Part of a small language model's weights.
Size: 11 layers, width 160, 4 heads of 64, MLP 448 SwiGLU.
Training: a variant of SOAP for these matrices, 112M tokens, 3418 steps.
Each number is 128 + 24 x the weight over its row's rms, rounded and kept within 0 to 255. Layers, rows and columns count from 0. Numbers have three digits each. The size before them is the row's rms in percent of the matrix's.

# v: layer 4 attention value, 256x160, rms 0.156, rows 218-255, columns 0-79
# o: layer 4 attention output (transposed), 256x160, rms 0.146, rows 218-255, columns 0-79
# gate: layer 4 MLP gate, 448x160, rms 0.17, rows 0-28, columns 0-79
# up: layer 4 MLP up, 448x160, rms 0.168, rows 0-28, columns 0-79
# down: layer 4 MLP down (transposed), 448x160, rms 0.161, rows 0-28, columns 0-79
v218 119:139126162145162167143137142142099118157126104133139102107093112123092087142139161164133092122090132145096117083117130143171147137174140132178118125141108122119122111101137132164127125139134147115136127122146139147186139152156076101142156082
o218 113:145131150124161159124136132151079070172137163112090147094150131113147076120131169169114130108170140128109115096134158147118162133082192122131134166144120124111097125153128131124119130131146125095152152140162150089145106112158104139128139112
v219 124:138123148139175145087131123131162154120087183160156091116110123146154114144172084121170131133142144113137122096155087129144163136093117102163151100142106143133119171130114083145158133133160135119108130131102118144096125151120123167162121101
o219 119:138118106106124151134108112130183159123119130175178118169109131120112102138123141102108093130160118148146094113132130153109132109196120114138137110141156128093069142114124082119132139111156138095195117146106092124119129105154134202132134129
v220 128:122149111112109147173105118183092150140121124165130133162155108131098095139170169123169088135103123154091075089112138134141110139120132114090146129102105159138114088116134144134124191183155146116179108088156117090116129129116107128131112106
o220 122:140134149139140134133096168102136153118117130145130164101125101098164131109120112117127099143147140113127124117172116147102149105110173143089153134134123148165143143139098129092132156171131132130151144115133113103146129123107137087123117121
v221 127:101094142125131106120107135073091130135129097135112132125095152091128133136139118159183113123094145115106142132134123147104148131138082151114142146127090136154131102110158131153158134178097138174166129166167119132158101114144145124141116112
o221 123:116144150123113141137096136148091086135120139135130153111147093119158162133127116120149064144139140135147110116139109092112125174108140117117147116092133142146129137113118172104130148161074100135170151110159146145170138141150103077117156164
v222 144:131113106110128093134170099133090112115104112106155126154138159139176133145156096133097112132139133177117125152108085124096138134154117110116131129088149069161114110164150108110142129122132092104185146109133142124110133071142130147148124116
o222 130:137120095108106143130131141116113098121136142148116125141096138109138090127154135127092094103092130161115149131126087155122146099139099107198107099151132112142120151137125139116136154150126095095167122149142141097178098100157111195103182096
v223 121:136126121126148112117093147142165137153165126090153135135134144103118111164173097145150131084093120093121114150120137117169131112107125147090092170167162136162094123140131130108178123137143090121130113142123166096104102104128178118113117114
o223 110:107118129115112126131093106147113164105132112137175098115118135116095109095129148139132120115112122104127088150135120160132123097091165103124138122116139136133153144102116104129136163163157196105085139137122134130103144127128151072129155153
v224 136:132126110135110143108158132166122153166117099119105105153073076137133124100127086125123123159102120158140140113092149118141127126096129119127121134133138126104139074125049094150132099128161147127127157137188120152147089143135124138127122145
o224 131:113113144125125133112100146134103207176127143136113134137129110085111148134138091093125157128137125119087152127113146143149108127139132101131134145128122106145152119150138147137129153127136185138119146166142154094138156070124151158129147100
v225 120:122086165127107148156124104150157135162049114127115117112133122063090115143125123158145105109140150132136115147090102146139130069179119167101112084115125105138090131095120120105110156153124148122125153137167106135146110085126086122151145123
o225 120:100094130133074167141087111134118130100143138129062144123135117128122141142131140115119116094174128098128152127111112131122181103130126119104113114109140109128135146127129110085129154134119127128140136134125162118131127071105104079100094103
v226 126:164128142208122167106147128115138120160137121076130109090088136129093110106139136142152134120132099106167122110121105140093136164115174137085103111129148094095125103098141145123148122140087113090133146126116127159153134138102115166101110069
o226 123:112130109171143186094121129115119125195124112125149126105195128116121102112136119140113107163148112123097155107080108130084099149125116097082089163159128122092132119138136085092134115139106059144144141111145115143152120132147139129114058104
v227 137:161123130137131080134145144127096132113152120164140160123149151128161124102191119096135150111141122131089112107094103107130125093100149125133102172149127094105123117164121164076164131121125104069123108137118153124094114146119161132120098079
o227 128:094118134146129110097101116160137086083126141157159141165127155079099099110141135151105108115118132113094143111090102136128112098111168122096127067162109122125113149133113130172129095148145140132149125107125148131151107153117159157134132102
v228 133:130144107106123114099115137103131162137142155141158166115128162174120108143130121141115152121127126142108145119150160079122158150122186103161122132145159135160118147093122133118110083147113125215150126149154087110162154147152122139092134139
o228 124:107151112090149097148122147152139144124121139116121133133112123180145114119135131111145166084143100115081105186153138136137094166122135110185145162158132130210094136095132129094119161114098120154109139154113092154126121117158123166113097123
v229 113:113112142135110101193093198115121143123121095126118140132171129102108179109092157178133149152134149146083134154116116153160115065140139098108131145101118152145108145154133129139102126157105146104115122091144113143143133118155109126156104156
o229 108:140132153113133153082081180116136121149123130128092141179130121145163133057132130129113107134091116165121158142147123132094168102110115119082122100130137130084115160137130132100108132152145157130058134128144149105128127124115120113116117103
v230 125:168128122120114120145125120147089170141077116133107118122112118099114125148121143141114135117155116152138102107122128148097146104110124089133165062140112094086164091126115170155146105102088146106153155102143096108151149145065134134138139100
o230 118:128150134122129128144096153139100142138116146137106117130159145152100108135101085136104119137144129090103156083122117093128145106159124153181127108137082144130157106114140157110105109124091104142165130115127162144148154105141172144121046103
v231 123:141131141102144148147110101122145127115141117096101129121121134110176108099152098102142119146105142140156189115155124129124078146144117151167181167145164156139137155099123156112104133092157192111149151126122109132118115117129112089153110113
o231 119:109144119158142144124128129097124113140116107140149110145127129161110090154111139135138153139145116186138094120106143147107111181134128164118144154124164147158142142097136112135164125139096150147184151183140117138100128119081112146117152110
v232 126:173153124077160073117131133169118127150167142140126109146140147116106148146114172149142129133120097128151127122118133127129111171120114171098117141139159083140126139167140140135147137121140076088097155100127114148112129092103088160156143107
o232 120:130150145127154148108138138147128143193141150121097138183135147161107121131136129129127133146097110095143145137142126130127134124123106140176076155130145141088147139201134091139138148110131159117101145127124133125128137150111158180143117114
v233 102:136088104065123134114128079167184137161160151134141162163133125132089131117133136102139107117135075136104137162118150137173116115162133127086112121073137122142132121103127098099175104125125132117099100121092149088108121098119157087098113134
o233 098:136163141117099103134150109136137145120124138127131110143123149131063166111101142118144158130125102141144147149159157148127112074129149118153127125136155089162149138117117096113122100136131144148134101130102148119160104132087115073120172174
v234 123:150123136125100114135152077146130108163134073100130124116123127108109154164093104104087141122104117133115102145096126150146102142112124090170087116133116114120115147131125119158122115154092101121107067111106121155140100150162150096124130138
o234 119:177152130171146132121145099137129116191124096135143128113125116098125154077146104134142166118123105135104096130132121147143129074091123111163100162149132109096108121142148158129135135118144083104076141154158140152114109125078149107130125174
v235 136:103166148122105106151117101119137146148129179148105124128121147172158157123134129146149154100136179099113119084163160126155103130097121101101126104090150139120146145162128106143128107119141119152124119134158176126130149125136128161097143130
o235 128:106104113143130115133119131109155145099133114119139117103117137099136133109122142165113052152077130154135158082148138140093128106184102160114163124143131119122109127137143126125117153117143181134109122108145081125136127140161151148148132174
v236 126:123144130132143148124190142117142146121178132132129092104113176110131127169153103122143135114112094087132117124124129132145137115113117160134123153153148091070136102130102144106097144090110158130097151126082121107119165137097126146099149091
o236 119:107114145146167146109151100134151120117136103112106127141115143145075104169139117142115129119110125071113137139119159134137100098123139149168135175157146135075136091157113122145121153125127155134143148117090115129142125117131176086103076130
v237 113:063109100116085140127159105128108095132152137114105084106136090105109116112105154107122155117142166110097104144094101145080123113100098142156096130115109132104136109163133133082138109137126140137137105138114141109151185120142103127131124102
o237 103:097113115130091151133143140114145143131119118116127179140148124080142179110146088111149123128117138132118134109165131127143091111062143141092103125112103101128144103153113121156090093098094091123151142083101133166139139121125118102130149108
v238 134:152137162121137118170095098089108160113151119166163132159147088127119127157137122114123140125138126175132082132138119116113127088090144142139136133109105121101166125098147142145159106145115093107105134135097115096127073137135133138145174105
o238 133:132164149172147133180109103181138122115096174160123149147148128187105089116122106124156094107179109128113115089143129103125119107130136134131112115146142169168107158095189109130137101098143135106129127125078165137128099149123130138085147156
v239 144:124117090124142091112089113148132120091167123139162088131161129184118066127119169117158142111137118140158130115112128154118100132148147139134138098140130117100148144124090184085092129137155164129104120105118145121138142189135152092140136155
o239 135:137140104129128101124130117128167191143134124098188092137126180134113118138137135140132136138129117113143102140123141135109109073119142122117109136161128108136110132118133143108148074088139113135112149163129098183133154151139104067124021093
v240 133:147130152094157134170123159163127138116136104120127118086144141163147142144118154117087153167140131141120131099178109166129129134118149117142084043144121117145111173159192147121165135124123126144133130164136121124106106136112101106139169115
o240 128:161135120161120113157161146159100101166113117094130146114157125114114111121128141161132136113139118138150072088180134131131167152139103126132092111101110094100109121153141151163140171119131149136105071133158104126145112128103083143127106070
v241 121:181138114127135131122177137112114130149143128143066142122116141140138105133120095127146109088103117120157118084147108136129120150158126105145138143086159153144123131082107138137106154088101141175094183162114129102127123179104102153130126123
o241 115:125153120144106161115160121119111117115146133146116133163149129115095122145131131135120085096148122158123097135120122140143099178123158142135100163171141151192161123130126123135139161092085156173127168185139102152134143151091168139091085143
v242 129:134135153131152088120129139187157120148083105129122146162118159120156071091078126132117157125127096124151146106187161098111089149089120137082099101130150115121125149167118127147100086140140180115119117102182118087121113138150127128132146159
o242 124:092097111116133127107126103122178143160144085146047094110161117103129143138089154128106129121122143118144101150146140122127117115136117151161094127116136150098105158109119165172123138130109136148064124110119092117136172175165154126120093076
v243 121:118042103159120110049118129153117117147157163122138139120130181124113140141123130136126129132097101161141107147130126117090083124089132110155156100099139116073123108118111133109125112153142120139169131167158137148130168147115149106120125085
o243 119:123117128172098075121123100106118132135160150119164123129157133116118157161150133111145103149136117121080130110178118096144095111068116121157135138136157158118148106056149141127106103150120069111172165099167094119147123107135083092133062131
v244 135:145158113089143115140090135139111100152133131135120120111146136145096137170105144168143117133121129112106124121139111141164135076132115113114110086085113131197087140133129113128145143156110122137157142111095143152142134167110158146115139148
o244 128:147139111115099142149124149119119128122109156120112116178115120130125113105145123159105116132103116139120112127119102149127137096197095129115113129128143148158141104111123107126128127113097148111100110110137131126110128150104125108137052150
v245 124:106103103075121122107118144118105151166127104173161122150136105139152099080100152128151134149123128074109178132114168139154141160122130143111129160149135141160108111100148135139150105133146124172112138155102114163130123095145112120125124110
o245 117:132144105108173136150137149169131175148114139119127128192085126176150123120122124142180147120146129095126127128179119121153125154098082121111176164099169121173099122115122104199134151136116158145115107123122134144130127125137111120143157157
v246 110:133131113082119129133127080116152151135143161151154118129113145164143115106196093134114112164144125133142118109164101129169114161155122102148116090134141105146096123117157131127120097185127119104166110131116176137089128126117132186102134134
o246 104:131122133129156129176110131121157158103100154103150135087121150043110065112148138128081110142147141129166140153122090144133115133130150131118145162121113137115101109124116055089129120123121142109167139169120109135097110108063153159133126134
v247 131:138096106097098122107148135140077154159163160158110131099161129138137122124140115118170119133152100111105148141088120156117110113102136141143113153135115131180117128126120165096152144135140139119190109176100125119146137129106149151141108120
o247 128:154105101138108138130108134153128167103132129118130168131135149148115133092122132130139155101170102114077138134107173148166134130141124132121116127117105108160145109145126144147102141165105128151203154117123136125129144159097129101137070134
v248 126:122157092125076172115158158111107170145073145145145130127101115120168136139098118099127160108183130133163153152147124139103147148126149121112150107166118133121095122096147132098106128101164146121128160130111132187077145104135139126074114121
o248 117:142108110122096129160141144139115177135118106114129101126122135165157113132089145107112132103133126148122128143137096132130156154182118134083178151121134127122111083081098119133102154101118072140138121127120139180119133114116141116145091145
v249 138:104156148127134112149187161149131116079142122142130159127111127165177081088142099125103145136076099124103142138136073104154162144121137147165121154125168150156109153124183160141078112107126126151128138128081170155117102133132150163125100134
o249 133:137134120122135098101158119115124129136148108096158117146131122067142100106137112151121131129118107123134067129111125139115103206124123146104096129134138118175132114099160156125132132168107124123094154157112115141144141095119121157141158054
v250 123:151151117154142098140121137143136109123094132073112130159115139112101122129071107161138124121081121168138104163094120123107162110130106110123149108164141128155156110140166152123115099166115077103150141093114133154155121120143137132094121160
o250 111:167110110125111138115115132116129102158136154117093090114124121152161140145082121099082084128126134128140126173099105106112126141088084115115086133124120102154154129118136180123129103116110058144118118099116178134090150138149118094134123104
v251 120:116125108122116137129134159135116133099126132146135169090153080092128141116162139154150127170147139144169131087119147100110071124154136134142149128123153072139135114130127074161113108133104135135178103140161099116122098112078121147165104112
o251 117:096117164135108141135120121147133141136106195136115157115077165081121130151155151100149147160103130102118177110092164119135105161138098131169141099093093112156180109102147101114108139158107117157166097117162120122122095124107165167106120108
v252 116:134133125138149167090179148137125138091127162119142120077145121118123158111092117136146079141123132118176142178110121133116078089121095119140142098159095103119123131116123122102117117100126138128109144124105117124093079140116165143131161148
o252 113:140104134157082125129135123136130140130114126119141140123166169129111142097105117064105128147120126113140111146112155133135140173169095129126074158110138114139125116112153152124136110117096183115128146158140169088103150102139174164144117105
v253 137:117120090137113159147145093183108159059147083147158109117106062159113149143121137097101140148120128148099128100098089117155177122158116113202122114124121133150130096087121174112115094097102118146113142133106120168132158152116137150127131130
o253 129:154143110162133098127143147132097125118135140092142136143087139127120130119138115126129119135152110160134122115112145150146158157104113122126146149121110088157107099132144128096105097088139148126143122174092182132132106104119083147128106104
v254 121:162140143142084125170155063101078119154129133134117081152110134125121094153107157108128153086140115107127127134115124122135154131126116129149174129129134142156122090127110066139145148123094126071102115138125137080123072132102129114126117148
o254 121:114136136166169161126108113113127131087129104172135133143097135094079160120108113140116106133117143148131135142118112122103144128151122110137146104148143134127121120147129138096138144108087114116084132140146137101138117113099194113143113131
v255 122:114128138125127129122099092084104142155132170160134117088148150095155136158119148111104157115184150134123106097163166120104152100108200110124133109144106135103127158127137147117141117155105114135126126163142109124135114124147104164103151116
o255 120:107130129118154123140120122138132125150106126158124185115110095148166104107105111143121118145151142124130129129171113127109125125137118144133189111137128125114046136124133118140122160110132138129117086095124107151099079200125164122119103134
gate0 090:110145141090124105168088150111130135154114157129108136116125102141119099129135068130151121133134147138125129149114134123113145104053149145120151126097152148138147116135112092141127121150135074166153089138081151125130078159101113117154133111
up0 097:128136134184142139176128098170094117115138138134127135150091156116101072165108157118106120148129147111126140128161118140153112123110130117158141123161138126143141166109101111137118157163126124091174109148088111119127137161127082109084148126
down0 093:126118109154094111111139122161111141084130164125127112124104101132138105114114128135090136140137150154169154119139133119121124113171113126122160149113148146100130119083123134123176162175145177133127116138092113093132145127174147126129139113
gate1 095:162095153157117149147161120126104104112141127098137144106145100086104092104145120170107101099069140131117162097144129116119117134080125114073107160156096135090123128127153126170122137138111097130126154080107153123150157131150093160123140123
up1 091:071145111151132154131132102147148181050115144134105116100145144138138097129143119155118178106127111099174134136146142123133150125129151132169152143134105083173122173082145121144126160108110161096167115118122151117127128114149133152155113110
down1 091:104111085128149135094157132124149105105094122135145171087138101109126109127144113107114116181105112134122092126144120091120155172111120161109110110119112125108149114104155071149102127099156090078140125157116150150142140165161099101130099122
gate2 093:139154149145164105116140152176136120135117133117107108109157167101099100127133126119162144126108111181130148139082125100155110145193144171100125127140103150160108076135126130117170127140131137111115136114133108135141129142154178121162115123
up2 092:158169125134138100122165112159185132096107096095115123154149142145065169142141106104120105098133130137151115099163093119094140146121118170127126140151107099125131130103145091124162127149120102200166087114075104147153109073155135118174144152
down2 103:178128130121146116099092116119140126162158137147099135124135138173159143162147110148148106101133156139123152152114151151130123145078108126124124133160123112149148079119067143131139130127134177141138087109141111119103114111095161172149130141
gate3 108:129142178103093197109104121087102153121112133145149122128132145092083120123118123156147145130126150138127150149137107138092120118140094101141136145148162079124123136125126127141158129171127092126086107169129093099126162140106132125091089100
up3 094:138101122127114126100127077082160156137157104113111129141108126112157156149104126143100153152102101158084105117129166150141177120152090125092123107148130154104130127133120157092116139130108116133088180113144106095131096098149145118148153147
down3 100:137132103109136120154137141114104124109140092119149139103141099119166156137132170151105129116094143117146135164105101112171083125164189147133100137111141108086132139099108154140123154107107157122142106125087150127143112151166122100152177109
gate4 094:161087132133129157163092106093148146103159147131109135179101113175117114093119113136090122132136123114098105172169138135098144145135126129102136137126144108128119127097154132084146160114053084111120184110136095184137117119136091132152134144
up4 094:175080142116124090098098110089152140118094147115081120143159077153130157134103138111097068098131140111101096140144077138108139103115124118126131128202108182137156143129116139122173108130108118123146109129120121140119101142132114177095118109
down4 098:123125166139116113155130162135127135152160134145135070112131136150144132113182121163162156078108145109120165137157130127117135085103117156133127130120100156158152145110107140138141099093117130105167176101174115091171146150140174116158167116
gate5 104:119124136122169094109101139112144116100119099125052152125190138149103166100127130117160095167131178146095167124133160137099129112154066126173139105097145183119070163153094113173123149134125118144143149144135106129117141134143142145082091150
up5 097:134148149084086120120116126138142150101102147137173119165115128142147118134122126093113145143132167157099081107140130145101085165174176151124128132122103144127130146151110115161155129135100153127131154101123144137132131120145129159123095150
down5 098:158122118162163160104100150140117124146147114142142088097127134137146099132137132128114151134108122143158092112102108128151127138123145134161163111167125127178130093134154128116165129163099116169140083127133151115141132066123155159155050129
gate6 092:120169110140154117187149126119118137111096157144069132117085134115165113066131167168127131162149126089122136141129103161100124153145098138144145118084145160121171143123175103155107129155124144161107098138148114118146130123087079136088132139
up6 094:118154136116120155099178119131109131162105129112118096086148109120162148130170122135134116116145143141171122147151085081079112143149135078131144147114148112111147165132128126138103079152117122130158149108144139143141127087144153149154079168
down6 097:132103115153179167129132103118153090110124117170127171155147115143135061139141100129144117142118155126163107133123145074099106119108117130153151132074119139178103141146128118116113102054119141115117139155135150140152098101152155108172140123
gate7 096:128117079157127123133149121157148119138139159145149138159141118118082110114119104146140122147146153144111092147143150160107116116130151144120135129161141122124134102141148125094156123160137059137155109132155116178128097108122112103155117150
up7 100:115139149143139147159093119131126161139140180085200153054152131123117111147119108125098116095133139114158140131121118142157147148126148077160134089089126141096094167135117125121153189126128117132143123133073135153126123143132125135146161141
down7 098:135173104164095110127109145093131155170119143087103123150131138119104176087115125164130145146095124126097098099156111147093107145109139126156135119145182106110127116119128124148158129115136086158149144140120128146101130104119100135139139127
gate8 087:108125139126174106097102074140149136125142146180107137144082112155125121141114122143123129085085147121139140102140152096060122098100142163134144089086122182109156150170083128136130112153113160121142124103128129125083121183108144171143092120
up8 095:130176103062153106154131122173140158112106153134107102111107123115128149132101148146132139148148121122101164101122150091123140093094153122140115115108117102115106110139146125140155150097120120162157098118117068097103138089089114147125110093
down8 097:130160117127123138154112178143108112119111124135127136143179166142149143190130092101207126147127125206115096156110174096113146120126097129143139148153120119141114116144132096144123178124121106175153100160159132134114133134161143147133182074
gate9 112:141109176141124138150160120144118120092135161119138145119107115117128103067154134121142147112095088142156119131139138121167139117134119122108153084134140111119150153169130098154169131120119142174139126091154139159141147183150145144128067148
up9 110:128129137114120126107122148117113137123146177161174084090075101113119116107149148135166143125132148150164109109144087116100164127110084176111157135126150118094122133132090127083153119115142117078137079078101130139164136145138101156087108154
down9 105:155129193138102143142085153169124089169170180133135102180077150113149161110163121137186126069111137124148116152123127137146158136135168137122108126139081121141096145138131115140188124116126091167119082083145114140131133161112136156119095143
gate10 097:129115169124164133094195138128136145143073146125158092145130095143132147107112196129111125137134159133112157132138117149107123148121151141072135117133129121106143108095126121113109139130088092120124113127117131097125117169161113139107112146
up10 093:108138113125127097121114134138137127145104135161129157104126147154112133100148132119094098135150143135120119110086158156136143126166102123131114122169144162184082102115130147119117182185111125142115159106095102140119160123123151140166121159
down10 099:116122163123157102148098140108199172125133142118116151141111143149137123079124080181104133114166129098164143093111129140128141130145139121125150122164112130144148128132146143085092132166141146123096156087113174104101167121145095133097139114
gate11 114:136072105149104111106122151170131142154108139137103141122093139102099112146139152105134165133115142107134128108121093155114155107127142169105125122118137119154169115140112123169169106120164158132131151126123116129151137073154163132128100152
up11 114:136115136122174120173107092126190148089151128136125115137147142162166162140123144088106128121106177105125124151104142151137126164130144116156121134125140149153098168074128130155129074099140114104154161124108167079091136139108119133156163117
down11 100:157148113135132140129118103157128097160153128137133111127138148117121111137086114137113126107130104137114123162123161101183132141165097166145145139104112122107107091117118137117132114154121093141128149128105104154118126077124128133085108170
gate12 129:137096095146153147140104123128128082110112103147074089157145151124100159150077127119140156074116107159077133163132137122101110104145120124127131116143161167124155137145128125107121132090125151140107123128129130110104143149167103147113134152
up12 137:116127172099143115113135149107124144096113133083189127126111117120137091120154120113123126183152140074151164077094125145157146152114119113142145166119121098154123124095146129148115118168141094092159110105124104141146129135124146118132090145
down12 120:151163136123119144079144156126116136116102136128163128139087095178140099122133147124128129154138129129117112140137148152124130105132118111121143105143121135070144107123144109132119103177090129118123155090119105155148076138129138133119120112
gate13 110:109134073134131151106130117133137142129138139082121133144151128131106158142122099111089093139070180172119124152149150138147118106096153119144188109148143103102137075119128124110105150161149141129098115138132144100164127124189135133116123185
up13 114:120145109127103094122155124118123149124096133102091136116115164175156112106132144101174102146154137091128149084091172135133108110172112121150084136093130125164089153154134119141145129105121077156156123118128078106124131167096139109107121116
down13 107:134137141148129090116128177146116165104163119126140182100083146123092102105097138164102119093145138106128110118114120092124154070118097132163114184096127099141096133123106142106132123112127129120169155122118123143109129125132126133110147127
gate14 109:163154119177151126131131135146129143133165130178177117133154139165118141141084108152163143144149137153153111133089105121113132156113119110137125119105106188119143128150067123151064126090098110144119102095152084168128120123156123104133104087
up14 104:165091140134121150127153101094116126058083066109154130121146152119129128135128208137107100160158108105111134156097122152104139135124098136171150119093148102126164152132120119189090125120126159114102154152119144128100122155125153145128155152
down14 106:126139121115131110105150134112101071124155042156154121106165122117128107087111153148108121106159129109122153153109118088145091136139133178124141111163117080159083147104102136158145122165124135142115147141103163120138132080163122140138140120
gate15 101:147152126155141101155167102122110142122093102158121121157169114139171098122148129138129154138120110082144150140140122130112148135086143050098109105157096148147104136103125126130127085132155124144109138124130104161205143126124119155147106127
up15 095:129122117115131114130079106125139104122137143106113132116103148117109123121140110079155109088144148179115151128113148101161118134117111185126079132085188122129183157129135077133138162151112130099127094093140102133128146127168127102105123154
down15 102:132082132137143132117115088113126147105141099168134146115126151098132139129116088130073158104156104126144108114112095119155125099146101119132111098087095067113131167141113132122141155129081115154113170126117113145098137120122135179111102138
gate16 091:155137128107198102112119134167167121144179134119129130152129175154140106129170122135122127128151111110111164116129130117148123133142113110154132077155145124105075136134148124192150104120146150182142148136134107127140122124106128104107129149
up16 093:125127132152134176099133141146148132095138123135069143131111127138121156096147112103130163142137072108134123094125108115116140118116086123124123165162101120127076170094138122145131120209105154112138166098144140140124122096138119134105109179
down16 098:107146136140148099128111107118135148163150131131099133120103128141125148104139185141128133116112159138115119144142177135101133133145109157168152122147141137098071129172121107134137111116150131174146126123144129135163143138109114116116101173
gate17 092:128138150128114114177106130128138124094084136086164130174114114145085145097103132142112116141152103116143137081127154136105116144193142120099156153111119152123101127117113148133110112141106120137128099131132168152099126099113126181133104103
up17 098:181130109115117135099145139095116155167161157141096106152143120149086136119099101149137099155135096183110122105115167110117132116114122115110103120147124144098133144101138107161108108172104166142125137136082144110191170088180132139125102114
down17 096:132110105153121141110126102133159104118120111129113156132154144130123082125133136125146163150136143145160123135142082108151121143160147117089138153115094132074151154113140135143122123114191124139101089106126127105152153178134154080120145153
gate18 101:124120128158133143097103130110120126099113127127101128128140152122121147136124147142144127102111142110125136154094124122107139097096134105114121129133095094131150065104113107133132128126154106194149111136129133144144112074080142151119068133
up18 105:101115133136134139114149101095123134130142124150157116154135121089071095102166142111134072124096164158112171109160120147187139119116162138137181135141097118139127088134109147110109144092156114178100113103141099157121133096108136113159121104
down18 090:107173158087106095179111114105088170129152141146126116122151151159141097115153092125153159164127120113143096104114131141136151103155117153118076098158145142142113173116108098110128136182111139094130117110144133123131096157143159107095130097
gate19 109:147093147116149177102109174099142162121109149151134112162079152128110090096136133165136134131113141110120111159150107134117135122116133166127178088120170145093172134110157136124104142127136111094115091129136128123101090175136122147132122147
up19 103:116107114123135126099147140044119155158104099127105122122127191130149107140127099151110138118089172124136116089132090129149137154155092113146174127099114151146124178102154128079113133086049122143112153136127133149119113142127138097177114100
down19 106:100111162154119102121095140122149177108144122150078138099145135150087137160101109151132104152177107170122116124139084104163124127135109132149132113126135097173129121136085124143097147118143137141110149125107111116118136160138120102095157123
gate20 109:112132129137111146127152110161108145115110127130097118139111177112101106131112113098120110144136119150128105119124131171157136125136154156101118067133131127112085085102116149176097133137123107085129124132076154149180114127163118128151115140
up20 104:132115162123176142156105124138134142112143160162120144143135147146107132155154155121124112142120178082093186162130124118133174128118121144162115104128154103103140156151136121141149112167117114099126102170128128133161120126115107130147134129
down20 104:149115106114139148142096128148141142150157139164151151153134125112160152113105155139176102180114136154159144110111144148113141144139126134156091162090128142089143153065119063118097109143105109122148099179101133148154124096147135135153112129
gate21 098:110111110106103077170137156101128109138133157127159156139166083132151155150147133113086126123150075151145161137169133103112135122166156121126122118159159075183101127096147135113126107114109151132067114126134143122134135105110104146117141160
up21 101:107125130100118149135157125112140132119146121135128110109166142104127107131117129102153145127094103147117080096121107113116209162118150144157145144129159120134091109098158167162133103157121162114137143126110118135143135134146133125139123147
down21 105:122164145140088108174156137146145136132137107123122097138120124136117118147110178113153154128117143162136144100118134154135159141080126168125148103159140116156125113127120135132142125110111104126148122112153160160113137111157145095107128147
gate22 100:121134102121132178156118141132153148133140086097084121160140122099094115138100094158120099139131137096148099125117135181110114117154103135152118166112119099121110138115151106171156121111145130134135121123098160171145140116105118121127084086
up22 097:121175112122130142150093160110129105148136125075128134140130099099096174164117065130148134161141106092123140065123120152128081121124107132156164132131088120115123132161131121132131126148157134132143111119093134127124163161179105160130097149
down22 101:113079131065105136145128133155141171064177128107150151139122100148122172147109136116157132129130121155162142092156135151159131129144169140120120132125133129103140135072089149111101149095117142116106158129120135131137123117164129160098119144
gate23 088:107156148129103137158182113114162165095151097144139133118131086149144109116112086129139098116167125115127111145130151087116140112142120148155129124120110153127121094085147136137101124104130114118114139123102146149152089129155098113084137148
up23 093:144126150111103148141134150093084167083124120152138137154129145074119119074121108104165128152123135113140139154098107119138143174120140146126179154120129069114152117144117138107105155166139140102150108139166128116103175160111139143112127112
down23 091:152151147111156129059136130112130131148112129160140153142145153072105101124120140065105138088091100105093151109175107106121131174122085128060147122144122090117119158119161140152153133100125158140156144160168144155152161094087146121140115131
gate24 112:145133125107169143116098114101134126181133104133123149155140124135133171167107115133161076162130097144076083105118139176109127150169130132118121124121130188114125073143102153128186124140111152132110094109120136101150109114075071139139118121
up24 111:116122120129109128150114112122131120071143159123143092182116136135141097082112144133113162139129135138161172168153119132164143102170108130086119150103149088158113157137153127167096138153115166152150152166147122136156134148154116162097132139
down24 113:157123090132136144096128114134115102130134105135102125133157122144120102100128107135091171111115128121119112108133117123105140104174139145120128125146137093118122204125133122124097171109144140148164168116152160124110128119140119194116066145
gate25 091:134094144145090112105136136122134195118115139154090126138080150148129144123156097099167141093143120101106147118104119123145118146098123116131148109100170132169148091113109148165125153115149097184106142098118149135106169132114112119087154116
up25 092:146127091133118121141079129121129159105127081125081115125123147117117158105135117109139133141134136171072152142091116120144144095123150159107105126130111147138095132124152138118087141164165147112132155111084125123128139111123134077142122134
down25 096:096095183172138147078133098175113148158152147103138101122165147122112097113145151133121125102136148139156110161121150130089149124138151124117146142126124129093119151176130130087209109113112130111124089112129092101142136128122116151128116108
gate26 110:133154188094133096181122137151128141123158138099141125113106114098123127142133123165139079188144126113127089115165132160095124121118083168116126109072153137105152131141123166160134147123160139118117132139132133094130139107107152172106115136
up26 101:097141129154124127086182137111120145114152104168133155110049164120112095150139106130128179124131131126125165125152090136126121159134111101088129125134101109139134154131126143123174149147149140135139151063099106063147133145119093121153118159
down26 106:152078168134117110117127157108149130134085137120116066079134168169137105111151143129121147125135156104161112132136155124147158119105107105122153105145176120181132119133125129142142079178155140117131139096126160141157100138111156115134153135
gate27 085:167111129137091073171095155144105075134105150132128106134077160133114136112170125112114096137167138172121119116130108127134112134126112123123099082103127104088107121115148134099103116128115107125139133132125119137115099165074153129101143107
up27 085:128142115126111135178130108141091080093148134164129101142150146110125110138151119060145114156111134146087134152146099143157125135140111141120139098088125110076169144106160098126079117139145159158158142158142131130117155129081123134117136070
down27 092:078127136081137121133119113137122187111148105138104142156137128088134142147121106142165186120107129114108130100108128136118150112164128105162165196121103136131111166152137106153128105111111145121145112177136129111158144151152118107158114141
gate28 113:150150073148110098139113110150141141127117133127144157082109175137117100120151163135131102078108143153112160147122150162080129123154135137130142129147162181160141127116124163136178131148113150144099127092186114132125153173108108125120122105
up28 115:133195086131125094171151122132154140174128124121117142183114163132166143143122119124126102106155127136119125149129132168115145116117135128131132130164121170126146114132173111086110132135105152148140138099151103123095133124133127154121129108
down28 107:108128127080138153120085095107165120150106168132144144137144133126096139146142114131108139137142114130164138135105102132157099143141115116090130152137143109149124098138142168147127132094108130138137144115131108097130148097136152069158165179